Weights of a small GPT-style language model, trained from scratch on English Wikipedia.
Architecture: no biases in attention or MLP, untied embeddings.
Each number is 200 + 30 x the weight over its row's rms, rounded and kept within 0 to 999. Layers, rows and columns count from 0. The size before them is the row's rms in percent of the matrix's.

# layer 2 MLP up, 896x448, rms 0.0966, rows 604-635, columns 224-335
089,184,150,145,193,186,182,244,198,187,212,207,214,200,226,157,228,227,243,239,203,202,202,154,265,209,217,140,157,152,197,228,226,196,169,193,193,216,223,175,154,210,210,232,174,148,196,228,200,191,212,215,180,231,228,152,202,184,161,172,173,147,247,182,196,238,198,135,210,172,190,212,180,189,179,188,224,174,160,221,172,146,199,212,218,177,271,182,221,178,145,205,233,177,191,181,174,132,186,226,227,219,211,198,250,156,184,254,192,188,167,141,181
116,170,215,233,216,192,193,216,207,165,293,183,193,209,222,223,169,181,159,184,232,203,193,189,162,209,241,195,224,186,133,198,158,226,172,223,234,197,196,192,199,185,234,215,222,216,203,156,242,214,229,167,213,203,227,227,194,151,185,191,223,182,190,217,142,208,195,201,209,153,207,228,215,206,217,178,189,184,215,216,201,258,178,230,226,231,233,213,179,197,183,193,169,214,208,239,191,165,183,180,215,201,215,168,152,196,198,228,243,263,221,234,191
099,236,144,199,183,241,222,178,160,245,251,202,172,173,193,183,170,167,199,124,224,194,171,155,190,218,197,197,182,193,174,214,181,233,248,202,176,211,172,220,187,213,200,278,209,213,174,237,136,225,171,187,181,217,173,225,170,194,163,154,223,178,210,224,191,188,233,248,216,226,178,169,209,212,195,169,193,155,239,179,194,226,210,155,208,216,197,198,241,223,230,171,177,206,266,242,188,172,205,159,160,184,147,212,230,202,230,152,235,248,181,197,192
120,175,192,159,181,221,198,184,183,215,219,197,201,216,192,216,298,223,164,220,282,265,174,223,205,217,208,229,213,232,203,192,175,189,143,190,209,238,184,217,161,174,223,203,219,215,229,139,222,270,205,190,228,205,184,218,193,201,186,202,242,219,206,206,154,239,186,217,187,231,202,213,215,168,189,176,186,239,164,180,201,196,186,191,180,190,247,182,182,217,158,195,205,235,217,262,181,198,201,208,181,230,172,212,245,162,198,214,164,200,148,175,230
105,213,215,133,172,221,232,181,202,165,238,244,146,190,182,209,167,197,220,184,146,175,226,220,161,211,148,211,191,208,230,188,197,222,192,180,179,195,157,190,144,167,205,229,191,204,217,219,169,226,233,229,188,250,168,185,156,218,216,204,196,225,238,212,192,226,169,149,162,233,217,210,219,212,245,248,170,199,251,303,208,196,218,187,196,155,159,195,243,146,167,211,217,224,182,212,180,240,160,207,203,193,220,220,199,215,165,222,151,265,171,213,241
086,169,200,142,186,158,257,176,179,192,196,215,204,168,235,220,200,240,199,183,214,148,190,170,234,197,201,179,189,227,212,201,180,145,220,274,198,227,177,221,204,182,189,202,223,205,194,187,150,231,166,178,213,150,235,170,231,196,196,194,184,211,189,210,156,157,183,212,166,183,178,196,171,258,209,219,237,206,232,202,187,213,155,196,228,207,172,209,224,222,225,211,199,218,165,229,247,229,198,194,165,225,169,233,221,259,174,174,207,129,196,185,252
088,189,246,188,190,271,180,182,204,203,233,212,264,166,213,194,211,190,192,227,200,192,160,198,217,256,247,212,201,255,209,230,164,209,195,169,210,174,188,202,138,217,180,218,140,158,162,213,168,215,199,210,196,231,234,203,207,204,202,215,193,209,173,217,145,220,222,186,220,183,196,132,198,229,191,163,183,238,185,208,175,199,169,243,157,247,262,192,237,230,157,196,211,197,95,205,243,221,188,272,233,166,220,221,197,208,232,179,214,190,169,145,162
094,238,218,211,188,230,211,173,226,184,211,212,230,193,185,208,232,185,191,216,165,205,219,173,215,173,246,178,187,209,209,203,199,210,241,249,159,212,111,169,152,189,204,257,212,184,209,194,151,213,231,191,211,199,249,142,198,170,209,185,198,167,158,220,200,220,219,219,209,144,158,180,235,225,202,180,186,189,171,189,95,150,216,143,218,239,160,172,218,206,168,231,215,225,156,203,173,207,189,193,232,203,196,180,155,195,185,209,189,186,215,161,222
098,210,191,260,207,232,157,202,212,223,178,158,211,198,196,212,261,222,234,182,180,199,218,164,270,140,186,200,188,194,206,138,183,238,221,202,174,201,218,262,242,159,210,196,163,198,228,143,233,229,213,255,234,186,211,193,201,179,143,166,208,195,198,141,217,224,220,230,190,243,174,190,228,188,214,207,197,173,202,154,204,247,148,204,212,215,233,173,164,202,183,216,169,173,178,178,178,241,227,199,182,126,168,174,192,213,164,156,158,244,237,187,206
093,180,184,186,227,200,195,238,194,233,185,201,224,163,205,173,202,209,269,136,133,195,176,234,150,266,140,214,144,177,222,184,220,144,203,215,227,215,258,199,199,241,148,211,247,246,238,246,237,226,203,226,213,165,180,150,203,199,211,149,180,207,231,220,136,175,211,182,158,171,175,169,214,211,234,182,231,221,211,191,163,186,155,174,229,147,158,226,205,223,218,220,203,195,197,251,215,214,188,190,167,187,192,212,227,211,214,146,175,195,220,195,167
107,175,140,187,192,209,259,195,136,177,218,188,207,226,202,198,186,244,178,230,196,171,135,168,202,182,231,160,223,193,255,187,245,156,225,187,215,166,175,214,212,200,230,188,207,186,219,222,158,189,178,160,171,184,221,192,225,171,222,219,271,231,223,173,132,163,233,174,159,248,205,225,197,220,166,198,233,187,223,225,216,269,214,205,203,243,192,211,177,207,220,231,207,203,173,258,168,211,211,166,222,169,175,226,174,156,157,245,204,213,157,191,209
101,209,232,203,232,192,251,203,158,187,254,216,209,196,204,203,214,226,169,229,234,213,160,188,218,195,213,195,226,238,304,200,173,124,229,183,219,152,164,179,208,197,190,238,199,233,173,204,199,166,198,135,184,168,186,210,205,126,187,183,170,219,170,194,213,219,172,207,222,228,198,224,195,169,161,266,206,166,168,149,178,191,161,200,178,145,175,230,190,193,240,161,185,221,160,192,185,187,194,228,191,202,205,229,178,144,199,168,224,220,195,217,238
101,180,164,205,212,208,197,232,201,164,193,169,238,143,234,154,213,188,196,151,207,183,175,182,205,185,209,218,217,152,177,184,179,213,264,234,239,174,196,236,218,186,195,248,196,242,232,202,203,172,178,202,185,195,160,162,193,204,165,240,202,245,205,166,218,165,232,240,230,199,190,167,183,243,223,230,206,232,187,181,244,232,207,150,196,220,210,242,201,219,195,161,270,183,162,212,202,105,232,233,201,222,191,154,169,176,224,189,151,227,222,210,214
079,164,257,200,218,244,170,157,226,185,214,209,222,273,186,233,177,195,249,208,188,205,212,248,194,181,253,178,214,234,212,215,264,211,215,227,201,205,246,258,193,201,225,208,204,220,172,212,186,214,207,172,168,190,259,203,195,172,183,204,234,176,205,214,213,212,240,205,140,240,177,199,222,206,191,226,179,207,222,231,207,240,180,166,218,257,215,133,192,197,199,156,212,220,204,185,168,227,160,223,254,133,236,218,238,243,185,236,165,188,170,239,192
095,220,188,165,204,213,170,233,195,190,179,179,162,192,260,198,220,219,190,202,185,179,174,226,187,198,187,187,185,172,79,186,223,170,188,210,236,171,211,169,179,210,169,191,172,203,211,192,201,205,219,175,212,198,160,181,191,263,226,205,186,193,197,220,227,188,187,182,184,231,219,240,209,182,178,177,215,193,251,158,197,153,225,172,243,224,173,169,166,167,214,252,215,177,163,170,162,246,221,246,197,167,168,228,258,223,205,201,218,187,238,200,222
102,158,203,217,167,181,187,203,222,177,218,158,255,243,247,226,216,183,197,204,241,173,215,114,205,228,157,188,184,190,194,187,218,136,182,216,185,186,217,170,212,224,199,207,264,200,227,170,239,190,202,169,176,214,196,215,220,203,176,193,264,191,238,194,180,208,174,211,206,202,173,230,213,212,210,173,208,208,171,186,208,230,233,202,186,189,183,242,157,195,218,180,159,227,208,198,238,224,170,172,183,196,199,183,165,184,171,216,201,170,212,203,198
106,167,168,182,192,205,167,210,257,248,201,133,241,190,204,205,203,205,264,213,222,194,199,151,195,216,205,190,239,172,205,206,245,216,214,181,237,201,255,166,120,151,193,184,169,236,165,228,211,188,159,214,203,174,176,159,179,198,210,193,220,244,189,214,210,172,178,214,179,228,188,190,221,248,260,172,165,212,225,168,249,180,214,228,189,233,199,195,184,208,184,246,162,184,241,154,225,189,173,195,235,177,244,226,165,187,287,188,169,176,222,187,201
098,188,237,189,202,222,215,194,218,150,201,219,206,202,148,213,195,277,214,141,219,214,166,204,157,189,207,162,127,213,182,181,174,230,235,229,236,204,186,197,195,221,155,239,149,177,185,208,209,184,178,205,196,210,150,136,186,164,150,184,247,178,224,178,229,155,217,150,242,209,176,131,181,186,185,165,240,180,163,201,153,193,198,201,182,204,215,247,168,195,194,275,174,216,196,219,211,194,131,222,226,196,199,225,206,195,253,237,190,219,157,207,227
100,231,236,214,184,176,255,179,183,142,208,191,185,174,180,235,246,236,189,224,177,144,221,179,211,230,198,193,203,278,215,226,235,192,194,207,212,197,210,167,195,159,205,223,207,169,243,186,231,210,123,274,202,201,186,185,204,205,154,233,158,181,234,200,179,156,215,206,236,203,213,228,245,183,191,267,200,197,242,204,208,201,253,199,217,148,197,209,200,204,273,211,228,201,226,187,199,189,203,220,245,164,170,190,173,171,208,193,165,176,192,186,150
111,180,196,192,210,196,203,237,196,180,202,189,249,224,147,233,240,169,138,202,195,151,240,242,227,171,234,195,272,171,202,195,223,211,196,203,218,180,204,176,221,154,228,176,242,200,217,223,193,231,148,178,176,228,187,149,239,221,145,185,223,207,182,190,244,157,211,208,187,198,191,200,193,131,213,202,231,209,198,275,160,216,160,167,234,152,195,239,218,183,227,155,185,242,176,181,185,219,244,158,218,217,166,185,225,229,228,200,204,203,241,253,207
109,202,252,144,225,229,209,163,220,192,155,197,252,250,175,197,270,151,153,163,218,141,198,231,177,232,200,271,147,175,224,186,229,179,149,206,183,231,162,182,246,154,221,203,209,220,197,208,179,210,204,236,220,216,208,166,220,170,191,182,171,152,217,163,215,160,238,184,182,202,226,178,213,187,228,227,190,209,206,168,189,207,231,201,189,228,150,142,217,210,214,180,149,167,212,247,186,223,202,177,164,205,217,178,224,214,193,136,177,176,197,208,173
103,137,183,242,253,235,206,233,199,209,192,164,264,217,218,212,204,247,230,107,169,189,213,153,251,148,234,220,198,265,186,203,191,241,168,205,207,210,245,177,203,167,176,196,225,245,181,186,148,214,179,226,264,206,247,205,170,188,151,217,244,176,199,249,210,180,204,197,196,208,241,188,178,275,203,171,213,159,118,196,212,181,241,183,264,201,149,206,195,172,190,207,212,203,206,214,234,191,237,200,184,209,267,223,249,181,212,205,188,166,158,262,234
102,164,178,233,227,237,236,139,191,207,195,199,218,196,176,208,203,174,184,231,213,161,147,179,212,243,207,210,235,218,170,232,170,198,158,206,210,176,215,166,224,233,177,154,186,217,205,274,170,190,211,209,181,167,178,187,227,224,205,191,255,204,195,148,199,159,132,165,226,179,244,163,228,193,168,239,205,197,183,151,192,235,218,141,230,159,199,220,200,246,193,196,219,211,194,240,173,193,143,198,228,181,201,182,248,157,191,220,205,241,188,191,202
097,220,177,195,188,243,164,232,195,208,193,178,167,205,217,186,238,195,239,183,234,227,225,160,229,170,206,206,138,218,191,182,212,264,188,228,213,215,136,234,146,225,182,190,213,206,252,125,168,162,195,174,233,146,221,218,207,188,146,193,245,258,241,183,149,179,176,195,227,196,206,204,230,185,184,286,182,204,204,188,203,217,154,245,233,193,195,184,222,187,219,221,170,156,145,217,183,162,232,254,195,166,135,171,221,118,200,176,242,241,174,213,124
105,138,147,239,211,197,241,177,213,161,175,180,185,217,151,190,190,180,236,199,208,195,165,203,177,223,208,148,187,249,257,240,158,226,220,178,216,161,174,182,220,175,206,193,142,170,163,188,175,204,178,191,216,218,205,222,207,164,223,242,156,144,237,257,132,163,125,156,208,224,211,186,152,208,190,225,181,164,132,225,222,201,240,193,187,220,196,249,194,207,200,195,185,213,175,231,169,191,229,202,254,161,221,220,195,179,182,217,175,199,189,160,201
102,177,190,221,234,192,208,184,201,222,173,208,216,157,208,164,189,258,186,204,235,182,208,182,200,228,168,189,268,105,188,218,191,219,259,187,241,198,174,187,167,278,216,219,194,187,211,201,177,229,199,202,151,251,174,245,203,187,221,181,155,205,212,199,234,196,189,215,233,154,202,197,219,203,196,184,190,177,204,221,179,196,167,137,211,180,163,239,197,182,158,188,174,177,157,230,192,200,180,213,208,170,212,205,232,219,212,181,172,186,255,188,170
089,201,204,211,224,218,168,262,240,249,235,215,240,159,136,201,229,202,200,162,218,205,179,215,182,137,228,195,162,192,222,194,226,198,168,232,182,210,170,243,220,235,266,150,186,211,207,202,210,224,219,195,206,215,143,235,223,221,226,217,219,127,188,228,210,152,229,172,217,240,212,146,183,228,222,165,205,211,142,192,168,199,187,205,187,214,246,156,240,214,207,232,211,221,203,159,188,239,199,248,226,137,208,208,226,193,189,253,159,196,182,159,186
100,193,205,199,254,220,268,177,167,237,163,181,158,230,217,192,234,211,234,212,196,203,177,189,243,238,241,260,204,231,189,194,224,142,204,245,174,188,185,179,191,202,217,187,97,239,151,222,249,246,210,227,187,217,201,209,211,163,156,221,241,138,212,227,186,195,241,220,201,183,147,207,158,244,222,210,217,182,220,136,229,173,131,180,207,212,247,215,198,163,180,237,236,193,190,235,203,180,217,212,196,198,254,253,186,217,195,257,209,258,189,257,170
092,222,173,169,171,153,261,214,170,211,226,151,162,194,167,208,232,156,219,199,173,232,207,239,219,219,233,238,202,199,196,174,193,229,147,164,263,225,170,187,188,184,183,164,179,222,220,219,208,239,178,235,218,211,188,191,223,204,188,181,210,226,236,190,247,178,220,238,233,239,154,209,229,207,191,228,276,210,225,203,207,130,252,205,205,178,180,192,150,234,220,172,245,248,161,185,152,206,178,245,218,188,226,158,200,178,187,209,217,237,211,144,264
095,141,218,231,262,177,237,221,172,225,187,247,258,228,194,190,130,179,200,175,230,196,189,155,181,219,184,189,230,179,205,204,156,199,232,225,143,208,179,159,190,218,185,245,223,177,171,142,200,158,185,165,202,240,224,242,183,177,160,252,152,216,215,222,228,175,232,245,222,204,229,179,194,202,241,220,218,230,194,195,232,223,213,246,195,240,174,218,162,163,204,177,189,226,201,171,269,198,194,246,212,211,207,199,214,218,189,139,198,167,222,166,195
082,213,194,196,244,177,210,146,208,233,171,276,224,165,227,141,186,223,189,189,167,249,151,203,251,179,222,204,198,189,230,220,148,246,167,187,290,144,202,241,203,213,182,189,183,133,257,191,206,196,163,214,192,199,188,249,233,240,201,245,201,160,160,304,190,188,184,211,262,170,213,170,219,205,215,218,212,144,191,201,189,231,191,215,189,205,147,181,223,189,135,189,160,208,218,211,179,204,146,199,180,169,189,170,185,198,159,211,187,193,210,220,228
101,243,208,220,142,113,187,236,175,229,204,193,182,144,166,236,168,269,174,173,200,172,167,167,187,188,209,207,219,209,213,202,203,181,192,211,195,261,148,241,181,186,201,205,221,221,219,206,180,158,136,217,177,195,258,226,148,224,210,219,214,223,175,178,197,215,229,245,183,222,206,181,209,199,176,179,179,197,242,177,223,225,219,183,210,275,174,269,209,223,187,247,265,180,122,193,206,179,186,156,199,170,178,221,221,194,215,194,129,195,158,182,144
# layer 2 MLP down (transposed), 896x448, rms 0.0658, rows 604-634, columns 224-335
090,205,169,196,203,150,212,192,223,175,236,217,218,199,238,196,233,150,211,220,210,220,160,206,208,153,204,215,180,145,180,230,161,182,155,198,226,203,275,139,198,202,160,201,111,220,233,214,196,181,208,189,201,223,246,132,196,256,135,166,192,229,221,212,209,246,182,151,211,202,213,235,208,186,189,171,197,192,170,237,206,228,225,247,213,187,187,161,203,266,199,175,177,164,213,244,171,208,184,195,188,200,177,195,219,177,199,224,172,205,179,191,205
116,140,202,195,279,161,206,216,175,223,251,221,280,179,160,207,193,242,202,153,205,145,227,229,200,216,187,189,248,248,187,232,197,179,209,242,161,184,224,203,164,161,222,214,189,230,226,175,221,164,248,222,212,210,214,205,237,192,202,180,183,184,154,231,180,260,191,179,249,159,175,194,226,191,188,203,202,278,235,221,164,217,191,296,243,198,166,228,191,216,201,174,192,234,221,199,205,221,166,258,178,211,213,211,207,213,162,185,160,185,161,216,146
098,217,162,181,180,231,276,189,131,207,245,240,233,209,206,215,189,184,228,183,220,184,213,217,193,210,196,227,165,173,154,217,217,222,220,227,163,236,150,192,166,212,198,276,254,177,243,194,148,231,195,153,252,231,143,249,199,236,191,251,197,215,196,212,179,192,200,222,150,206,214,215,189,204,205,161,206,156,222,158,206,201,229,232,180,223,223,218,231,221,210,186,220,237,276,179,177,187,161,176,218,242,159,199,239,174,194,192,179,245,195,211,205
116,177,191,193,195,197,215,142,203,219,193,213,99,190,202,216,226,183,178,183,246,249,164,231,266,155,254,189,194,216,188,215,174,231,216,179,168,153,177,227,124,159,187,170,188,212,181,196,221,234,189,171,242,225,177,219,174,154,119,166,282,210,175,204,190,206,174,150,189,187,185,209,193,183,185,131,216,250,172,151,229,224,207,167,227,189,216,187,199,215,159,221,191,163,173,226,216,255,235,228,218,156,160,217,209,206,182,213,142,203,197,184,209
101,141,198,243,210,190,147,188,215,191,171,176,262,192,223,257,200,216,197,221,224,201,207,201,185,213,214,210,231,207,227,174,162,210,254,201,174,227,231,191,203,223,142,196,142,182,239,177,220,127,231,214,191,190,224,159,160,196,219,192,180,215,196,216,205,203,205,187,218,214,216,232,164,220,205,216,255,222,243,235,196,151,192,177,253,96,239,228,214,236,214,197,247,226,179,193,177,216,142,228,220,115,214,195,165,210,177,233,187,208,172,220,167
090,230,164,235,159,186,237,245,184,217,113,213,126,168,191,165,264,253,199,222,173,208,205,221,217,196,262,174,186,237,216,191,250,136,172,218,163,257,182,178,218,118,230,197,176,207,239,221,191,227,215,234,206,215,207,155,214,169,241,180,167,234,177,179,153,182,203,194,242,232,199,249,139,185,128,178,162,161,223,177,199,176,164,179,224,204,201,187,213,233,166,227,175,253,184,200,238,166,209,203,166,182,274,214,191,201,236,202,170,165,192,195,198
093,217,191,178,180,164,225,214,230,215,210,178,157,237,182,177,198,174,214,217,203,198,172,232,209,213,205,206,211,178,274,215,131,232,216,168,188,182,205,196,201,188,198,221,211,215,196,183,172,205,238,202,170,202,262,192,182,183,208,231,169,223,214,165,179,171,259,227,231,202,275,208,231,193,201,196,189,197,187,273,230,204,232,196,186,167,256,187,206,213,155,181,209,188,168,161,208,150,214,200,242,230,249,215,201,194,286,167,174,173,188,242,212
091,171,185,203,139,207,189,207,204,174,181,195,249,184,223,183,109,190,173,189,203,180,227,183,187,155,186,265,182,135,183,199,230,211,214,205,235,228,164,243,242,242,263,201,221,249,196,186,173,222,194,181,225,224,220,167,169,176,284,154,163,261,175,196,184,189,208,172,151,185,174,180,228,206,222,187,203,189,222,220,206,182,223,210,232,182,233,195,174,200,205,184,187,209,205,211,175,185,180,180,211,196,206,159,177,218,174,177,186,191,159,202,213
096,144,199,181,167,204,245,206,240,188,195,186,212,204,216,177,209,186,173,220,185,215,208,198,244,179,252,184,238,257,173,157,259,184,233,177,150,182,190,214,252,153,162,216,191,171,213,268,210,224,176,232,217,219,134,149,199,209,206,183,164,236,208,190,240,228,173,232,201,173,179,196,247,247,235,236,177,210,136,191,232,260,193,175,212,212,166,180,186,197,129,214,193,174,189,192,173,218,232,222,199,201,205,205,137,178,160,212,180,151,208,185,216
092,221,263,236,170,199,187,176,205,228,250,229,170,161,178,196,197,206,208,216,163,181,199,176,185,243,184,160,218,184,229,231,201,194,228,202,183,187,209,208,173,175,155,224,252,281,205,256,239,221,193,191,206,206,212,105,207,222,266,201,152,239,213,208,183,200,172,153,199,231,189,163,222,242,223,149,162,214,115,209,226,217,198,221,211,189,122,186,187,256,200,219,180,199,224,178,218,180,223,225,161,189,197,199,230,234,191,199,203,213,158,221,201
106,205,181,155,200,188,189,229,226,261,204,281,235,245,276,175,223,233,117,220,181,211,187,199,180,157,211,205,225,162,205,215,213,275,164,209,186,194,179,172,237,181,221,157,182,184,223,194,238,217,262,193,213,198,206,206,193,181,203,230,264,204,232,206,172,202,219,180,188,208,232,184,207,221,180,193,213,158,213,166,222,247,246,271,219,241,184,187,197,128,227,151,264,193,196,192,172,224,188,139,223,178,183,225,240,214,182,190,190,204,182,185,197
099,204,211,218,174,203,233,225,175,147,257,168,192,161,228,174,210,248,177,245,189,177,117,234,215,221,232,143,170,234,191,230,188,233,198,171,232,178,201,195,212,180,182,225,206,176,212,174,186,192,163,234,198,212,235,240,275,173,145,190,204,200,164,184,212,196,206,180,162,237,210,231,146,126,210,238,221,167,196,208,206,195,221,205,169,205,195,209,279,122,238,235,180,162,197,213,192,237,187,206,236,230,177,205,155,199,174,232,251,222,246,207,195
098,186,136,171,188,223,185,192,237,160,149,230,222,157,235,176,293,174,167,172,211,170,215,192,169,219,174,208,210,143,229,198,210,197,158,191,212,261,193,221,201,202,189,264,214,175,246,148,184,176,195,225,225,201,260,207,184,214,167,174,156,208,174,170,197,218,226,133,254,284,210,242,220,228,229,229,265,190,197,215,157,248,183,181,222,173,261,200,209,191,243,201,187,190,205,220,188,200,203,190,162,220,161,158,215,195,233,242,165,209,259,201,210
081,191,170,198,197,196,165,200,248,203,183,239,202,228,162,194,160,195,237,230,216,192,207,218,185,196,238,221,184,232,187,209,280,201,215,223,220,177,232,217,188,263,192,218,196,242,214,173,184,200,230,158,207,193,186,156,236,180,236,215,168,177,209,191,234,179,220,229,163,238,117,186,263,248,201,208,211,180,270,238,142,239,172,137,241,232,183,202,203,217,266,186,232,223,188,175,209,220,218,183,232,173,165,122,230,168,190,192,238,172,179,245,203
092,155,238,135,280,205,162,181,189,194,197,180,153,213,232,194,247,223,189,190,225,171,273,224,154,158,164,177,187,211,189,208,155,166,204,207,217,208,162,207,245,217,185,193,235,135,215,86,180,146,211,211,219,201,212,188,199,201,227,201,172,194,217,242,197,219,230,180,189,206,234,234,201,215,182,186,235,188,158,163,214,197,120,236,227,251,195,187,202,167,228,199,204,212,198,160,175,142,191,235,168,137,191,222,226,213,182,181,151,204,195,232,211
098,196,220,226,157,156,232,238,205,224,205,178,203,206,276,194,182,160,233,206,208,145,163,234,158,211,205,141,191,149,114,165,239,186,149,205,136,195,192,200,241,210,192,179,270,202,207,201,202,213,191,183,211,208,213,168,166,210,198,176,227,215,164,222,182,158,228,219,224,180,140,178,203,252,171,183,197,203,166,212,201,179,243,150,150,179,215,190,173,206,248,170,165,158,165,207,231,229,171,221,166,213,202,226,185,228,213,156,243,197,177,241,230
104,201,212,191,208,174,195,211,224,174,209,142,237,247,204,205,204,212,227,226,187,231,229,207,210,188,149,185,208,165,184,128,252,194,196,199,173,246,267,152,202,228,220,192,197,212,228,251,230,169,224,212,177,195,208,194,210,174,252,257,222,194,153,204,195,155,187,205,183,179,179,193,209,238,239,183,208,262,180,178,171,222,196,216,219,205,209,191,276,182,195,210,183,183,215,135,179,216,178,212,165,178,200,169,183,238,272,212,230,203,222,248,212
105,201,217,191,186,215,181,212,227,207,214,256,215,241,190,228,263,232,185,175,238,229,132,202,213,223,211,192,206,242,236,177,159,188,187,190,177,229,194,200,183,167,175,238,137,241,207,203,232,185,209,181,236,213,220,122,204,186,160,178,227,201,242,198,186,180,210,189,207,235,142,151,177,170,251,208,270,186,152,156,175,225,205,221,114,237,201,289,170,160,198,227,217,199,187,262,206,211,163,149,164,242,193,249,221,235,215,194,209,232,204,236,211
096,160,176,224,218,167,212,233,222,223,149,194,258,212,167,238,226,207,189,197,195,199,286,187,224,194,208,196,191,194,206,243,225,233,174,171,181,185,179,173,180,256,213,227,176,165,186,203,224,207,138,206,187,181,177,232,231,235,233,153,234,204,220,204,203,248,238,198,201,214,133,210,203,218,167,241,199,256,217,214,189,189,220,197,254,203,211,207,185,207,214,194,181,250,197,216,205,219,256,240,227,180,168,161,168,245,238,198,197,157,247,201,190
116,211,218,228,183,245,257,199,195,217,185,275,308,203,191,242,193,214,150,224,202,239,241,166,224,169,238,162,208,193,184,195,186,218,233,162,231,174,215,144,157,213,215,181,248,155,168,177,191,208,194,210,172,244,188,203,244,229,227,176,163,216,181,171,192,148,236,236,147,226,191,187,191,209,191,264,181,206,197,215,167,204,199,198,223,131,232,157,204,198,170,212,166,252,124,177,199,231,192,207,209,175,190,200,253,190,207,193,208,212,196,220,212
110,172,253,209,186,217,167,195,204,243,205,163,131,176,175,199,190,167,220,217,216,194,201,185,191,180,206,276,251,202,246,156,222,215,180,207,154,203,180,204,186,167,189,227,219,208,177,232,151,184,256,186,203,243,185,137,236,205,250,205,153,187,191,213,166,178,221,189,169,185,185,201,185,165,197,192,169,145,189,193,220,145,194,174,211,230,227,175,184,226,183,218,191,198,179,215,169,193,211,175,197,219,143,207,202,166,187,159,179,190,184,218,197
103,208,208,239,240,210,193,222,229,193,177,184,256,231,199,153,103,170,224,165,232,179,170,188,194,202,196,226,221,223,191,244,210,185,177,234,248,166,254,159,161,234,205,215,195,231,183,270,192,184,202,206,220,195,192,189,180,215,212,150,234,183,183,165,197,178,199,163,206,222,235,208,233,171,203,189,189,150,167,215,208,193,246,203,256,214,170,186,215,157,197,170,201,186,256,138,182,201,194,170,150,178,195,205,225,147,198,185,224,207,194,192,280
099,187,232,208,247,219,241,183,191,259,226,180,269,200,186,238,179,192,190,246,202,161,169,154,175,186,173,212,157,217,201,175,204,190,176,224,144,154,238,196,240,201,257,207,201,231,204,241,192,253,208,170,231,204,201,133,188,191,178,206,209,198,227,209,191,191,176,142,197,177,238,178,218,129,184,216,228,262,170,145,193,238,212,166,252,198,217,195,179,189,223,189,221,211,171,206,204,213,138,238,230,248,188,177,273,206,214,172,180,253,194,140,220
093,211,187,147,210,219,195,182,225,205,174,233,166,184,244,190,172,217,160,159,205,267,186,214,207,145,257,239,225,186,220,207,205,252,214,221,220,211,176,221,142,197,221,178,140,219,180,161,201,106,206,181,197,199,200,201,170,191,172,172,179,226,200,170,147,190,245,212,191,218,207,207,230,187,179,291,203,203,209,194,206,247,217,212,154,205,179,230,288,203,172,224,186,184,195,175,183,258,245,225,216,155,189,190,209,191,208,210,182,176,242,189,215
104,183,181,230,266,215,212,190,241,219,151,194,211,199,189,204,192,195,259,160,193,173,169,210,184,243,149,200,242,150,213,217,203,189,224,162,221,219,212,178,154,187,193,181,178,158,164,192,141,236,231,148,202,249,238,167,201,190,243,172,147,205,239,201,157,164,194,198,216,208,190,216,157,158,159,252,172,198,178,216,163,209,168,265,198,177,203,218,131,184,155,205,221,188,259,228,170,316,208,149,224,188,176,210,177,209,216,206,182,209,174,149,179
098,200,171,200,177,222,233,242,215,244,178,215,256,229,201,208,179,181,193,175,242,133,214,189,250,208,172,200,210,208,229,160,174,122,202,202,123,207,175,208,245,162,258,220,221,209,219,174,204,189,222,187,202,184,159,228,194,217,163,169,228,162,273,182,221,229,227,226,217,179,176,218,181,195,234,178,170,228,202,200,230,251,159,179,199,207,159,178,198,215,192,186,188,255,198,193,168,209,206,202,151,195,176,194,240,193,202,200,247,215,188,181,215
090,242,224,188,181,170,249,210,217,209,223,243,222,200,205,205,193,186,221,182,166,156,171,177,174,164,167,203,207,170,238,250,175,131,150,190,198,190,119,257,221,163,211,157,244,185,267,171,235,243,217,228,177,188,159,217,192,192,238,224,152,231,173,225,187,234,185,173,206,202,208,178,151,183,217,133,253,252,160,192,207,227,209,154,179,195,228,237,170,209,190,165,255,232,179,158,209,246,202,209,238,158,191,199,183,145,174,188,188,191,166,194,136
103,175,203,185,161,214,238,201,168,205,216,181,143,203,204,198,217,230,203,201,207,210,200,213,178,238,208,196,204,234,204,177,189,193,171,218,183,249,171,173,161,232,230,249,168,240,197,185,214,207,175,206,181,200,193,181,154,197,230,188,228,229,193,287,239,158,198,198,177,173,261,227,138,169,168,190,213,200,179,179,234,193,214,184,179,219,243,190,182,207,191,238,203,186,193,152,177,201,202,255,224,184,198,211,233,195,182,200,184,223,225,208,200
100,258,198,189,221,192,249,225,173,220,202,220,202,246,158,193,217,147,190,184,250,164,234,233,138,219,210,251,195,210,193,163,166,210,165,161,213,222,189,215,214,174,225,191,139,218,196,245,197,203,191,201,155,269,209,235,173,173,246,183,182,258,182,168,175,178,238,193,211,251,193,181,216,181,194,210,189,223,215,184,137,199,204,209,195,200,211,187,214,250,222,168,229,253,231,177,191,205,206,195,208,204,236,199,215,171,205,243,257,148,221,200,198
092,186,233,238,254,196,187,233,205,204,211,282,242,210,193,198,187,224,164,227,234,191,198,219,173,227,181,174,201,235,172,212,208,170,234,214,255,171,187,186,210,195,176,146,212,212,173,214,160,247,167,196,209,221,191,162,222,234,211,263,173,194,167,202,227,223,228,224,230,236,175,167,253,201,241,207,235,169,196,197,201,196,169,194,248,172,209,218,216,196,197,158,184,181,214,175,246,175,186,189,176,201,148,162,178,165,219,182,143,187,181,189,210
094,174,256,182,218,179,187,197,191,137,209,213,279,231,179,110,221,193,165,216,199,184,185,237,190,175,238,206,183,227,203,208,180,139,158,215,175,186,203,241,254,187,137,214,170,194,179,212,185,188,186,233,189,147,214,234,185,210,221,207,198,215,249,192,198,189,229,138,205,240,204,167,227,188,186,184,157,228,205,224,181,177,212,196,196,217,191,146,184,174,211,168,254,182,243,195,159,124,222,254,188,208,230,171,216,184,214,220,153,204,239,161,215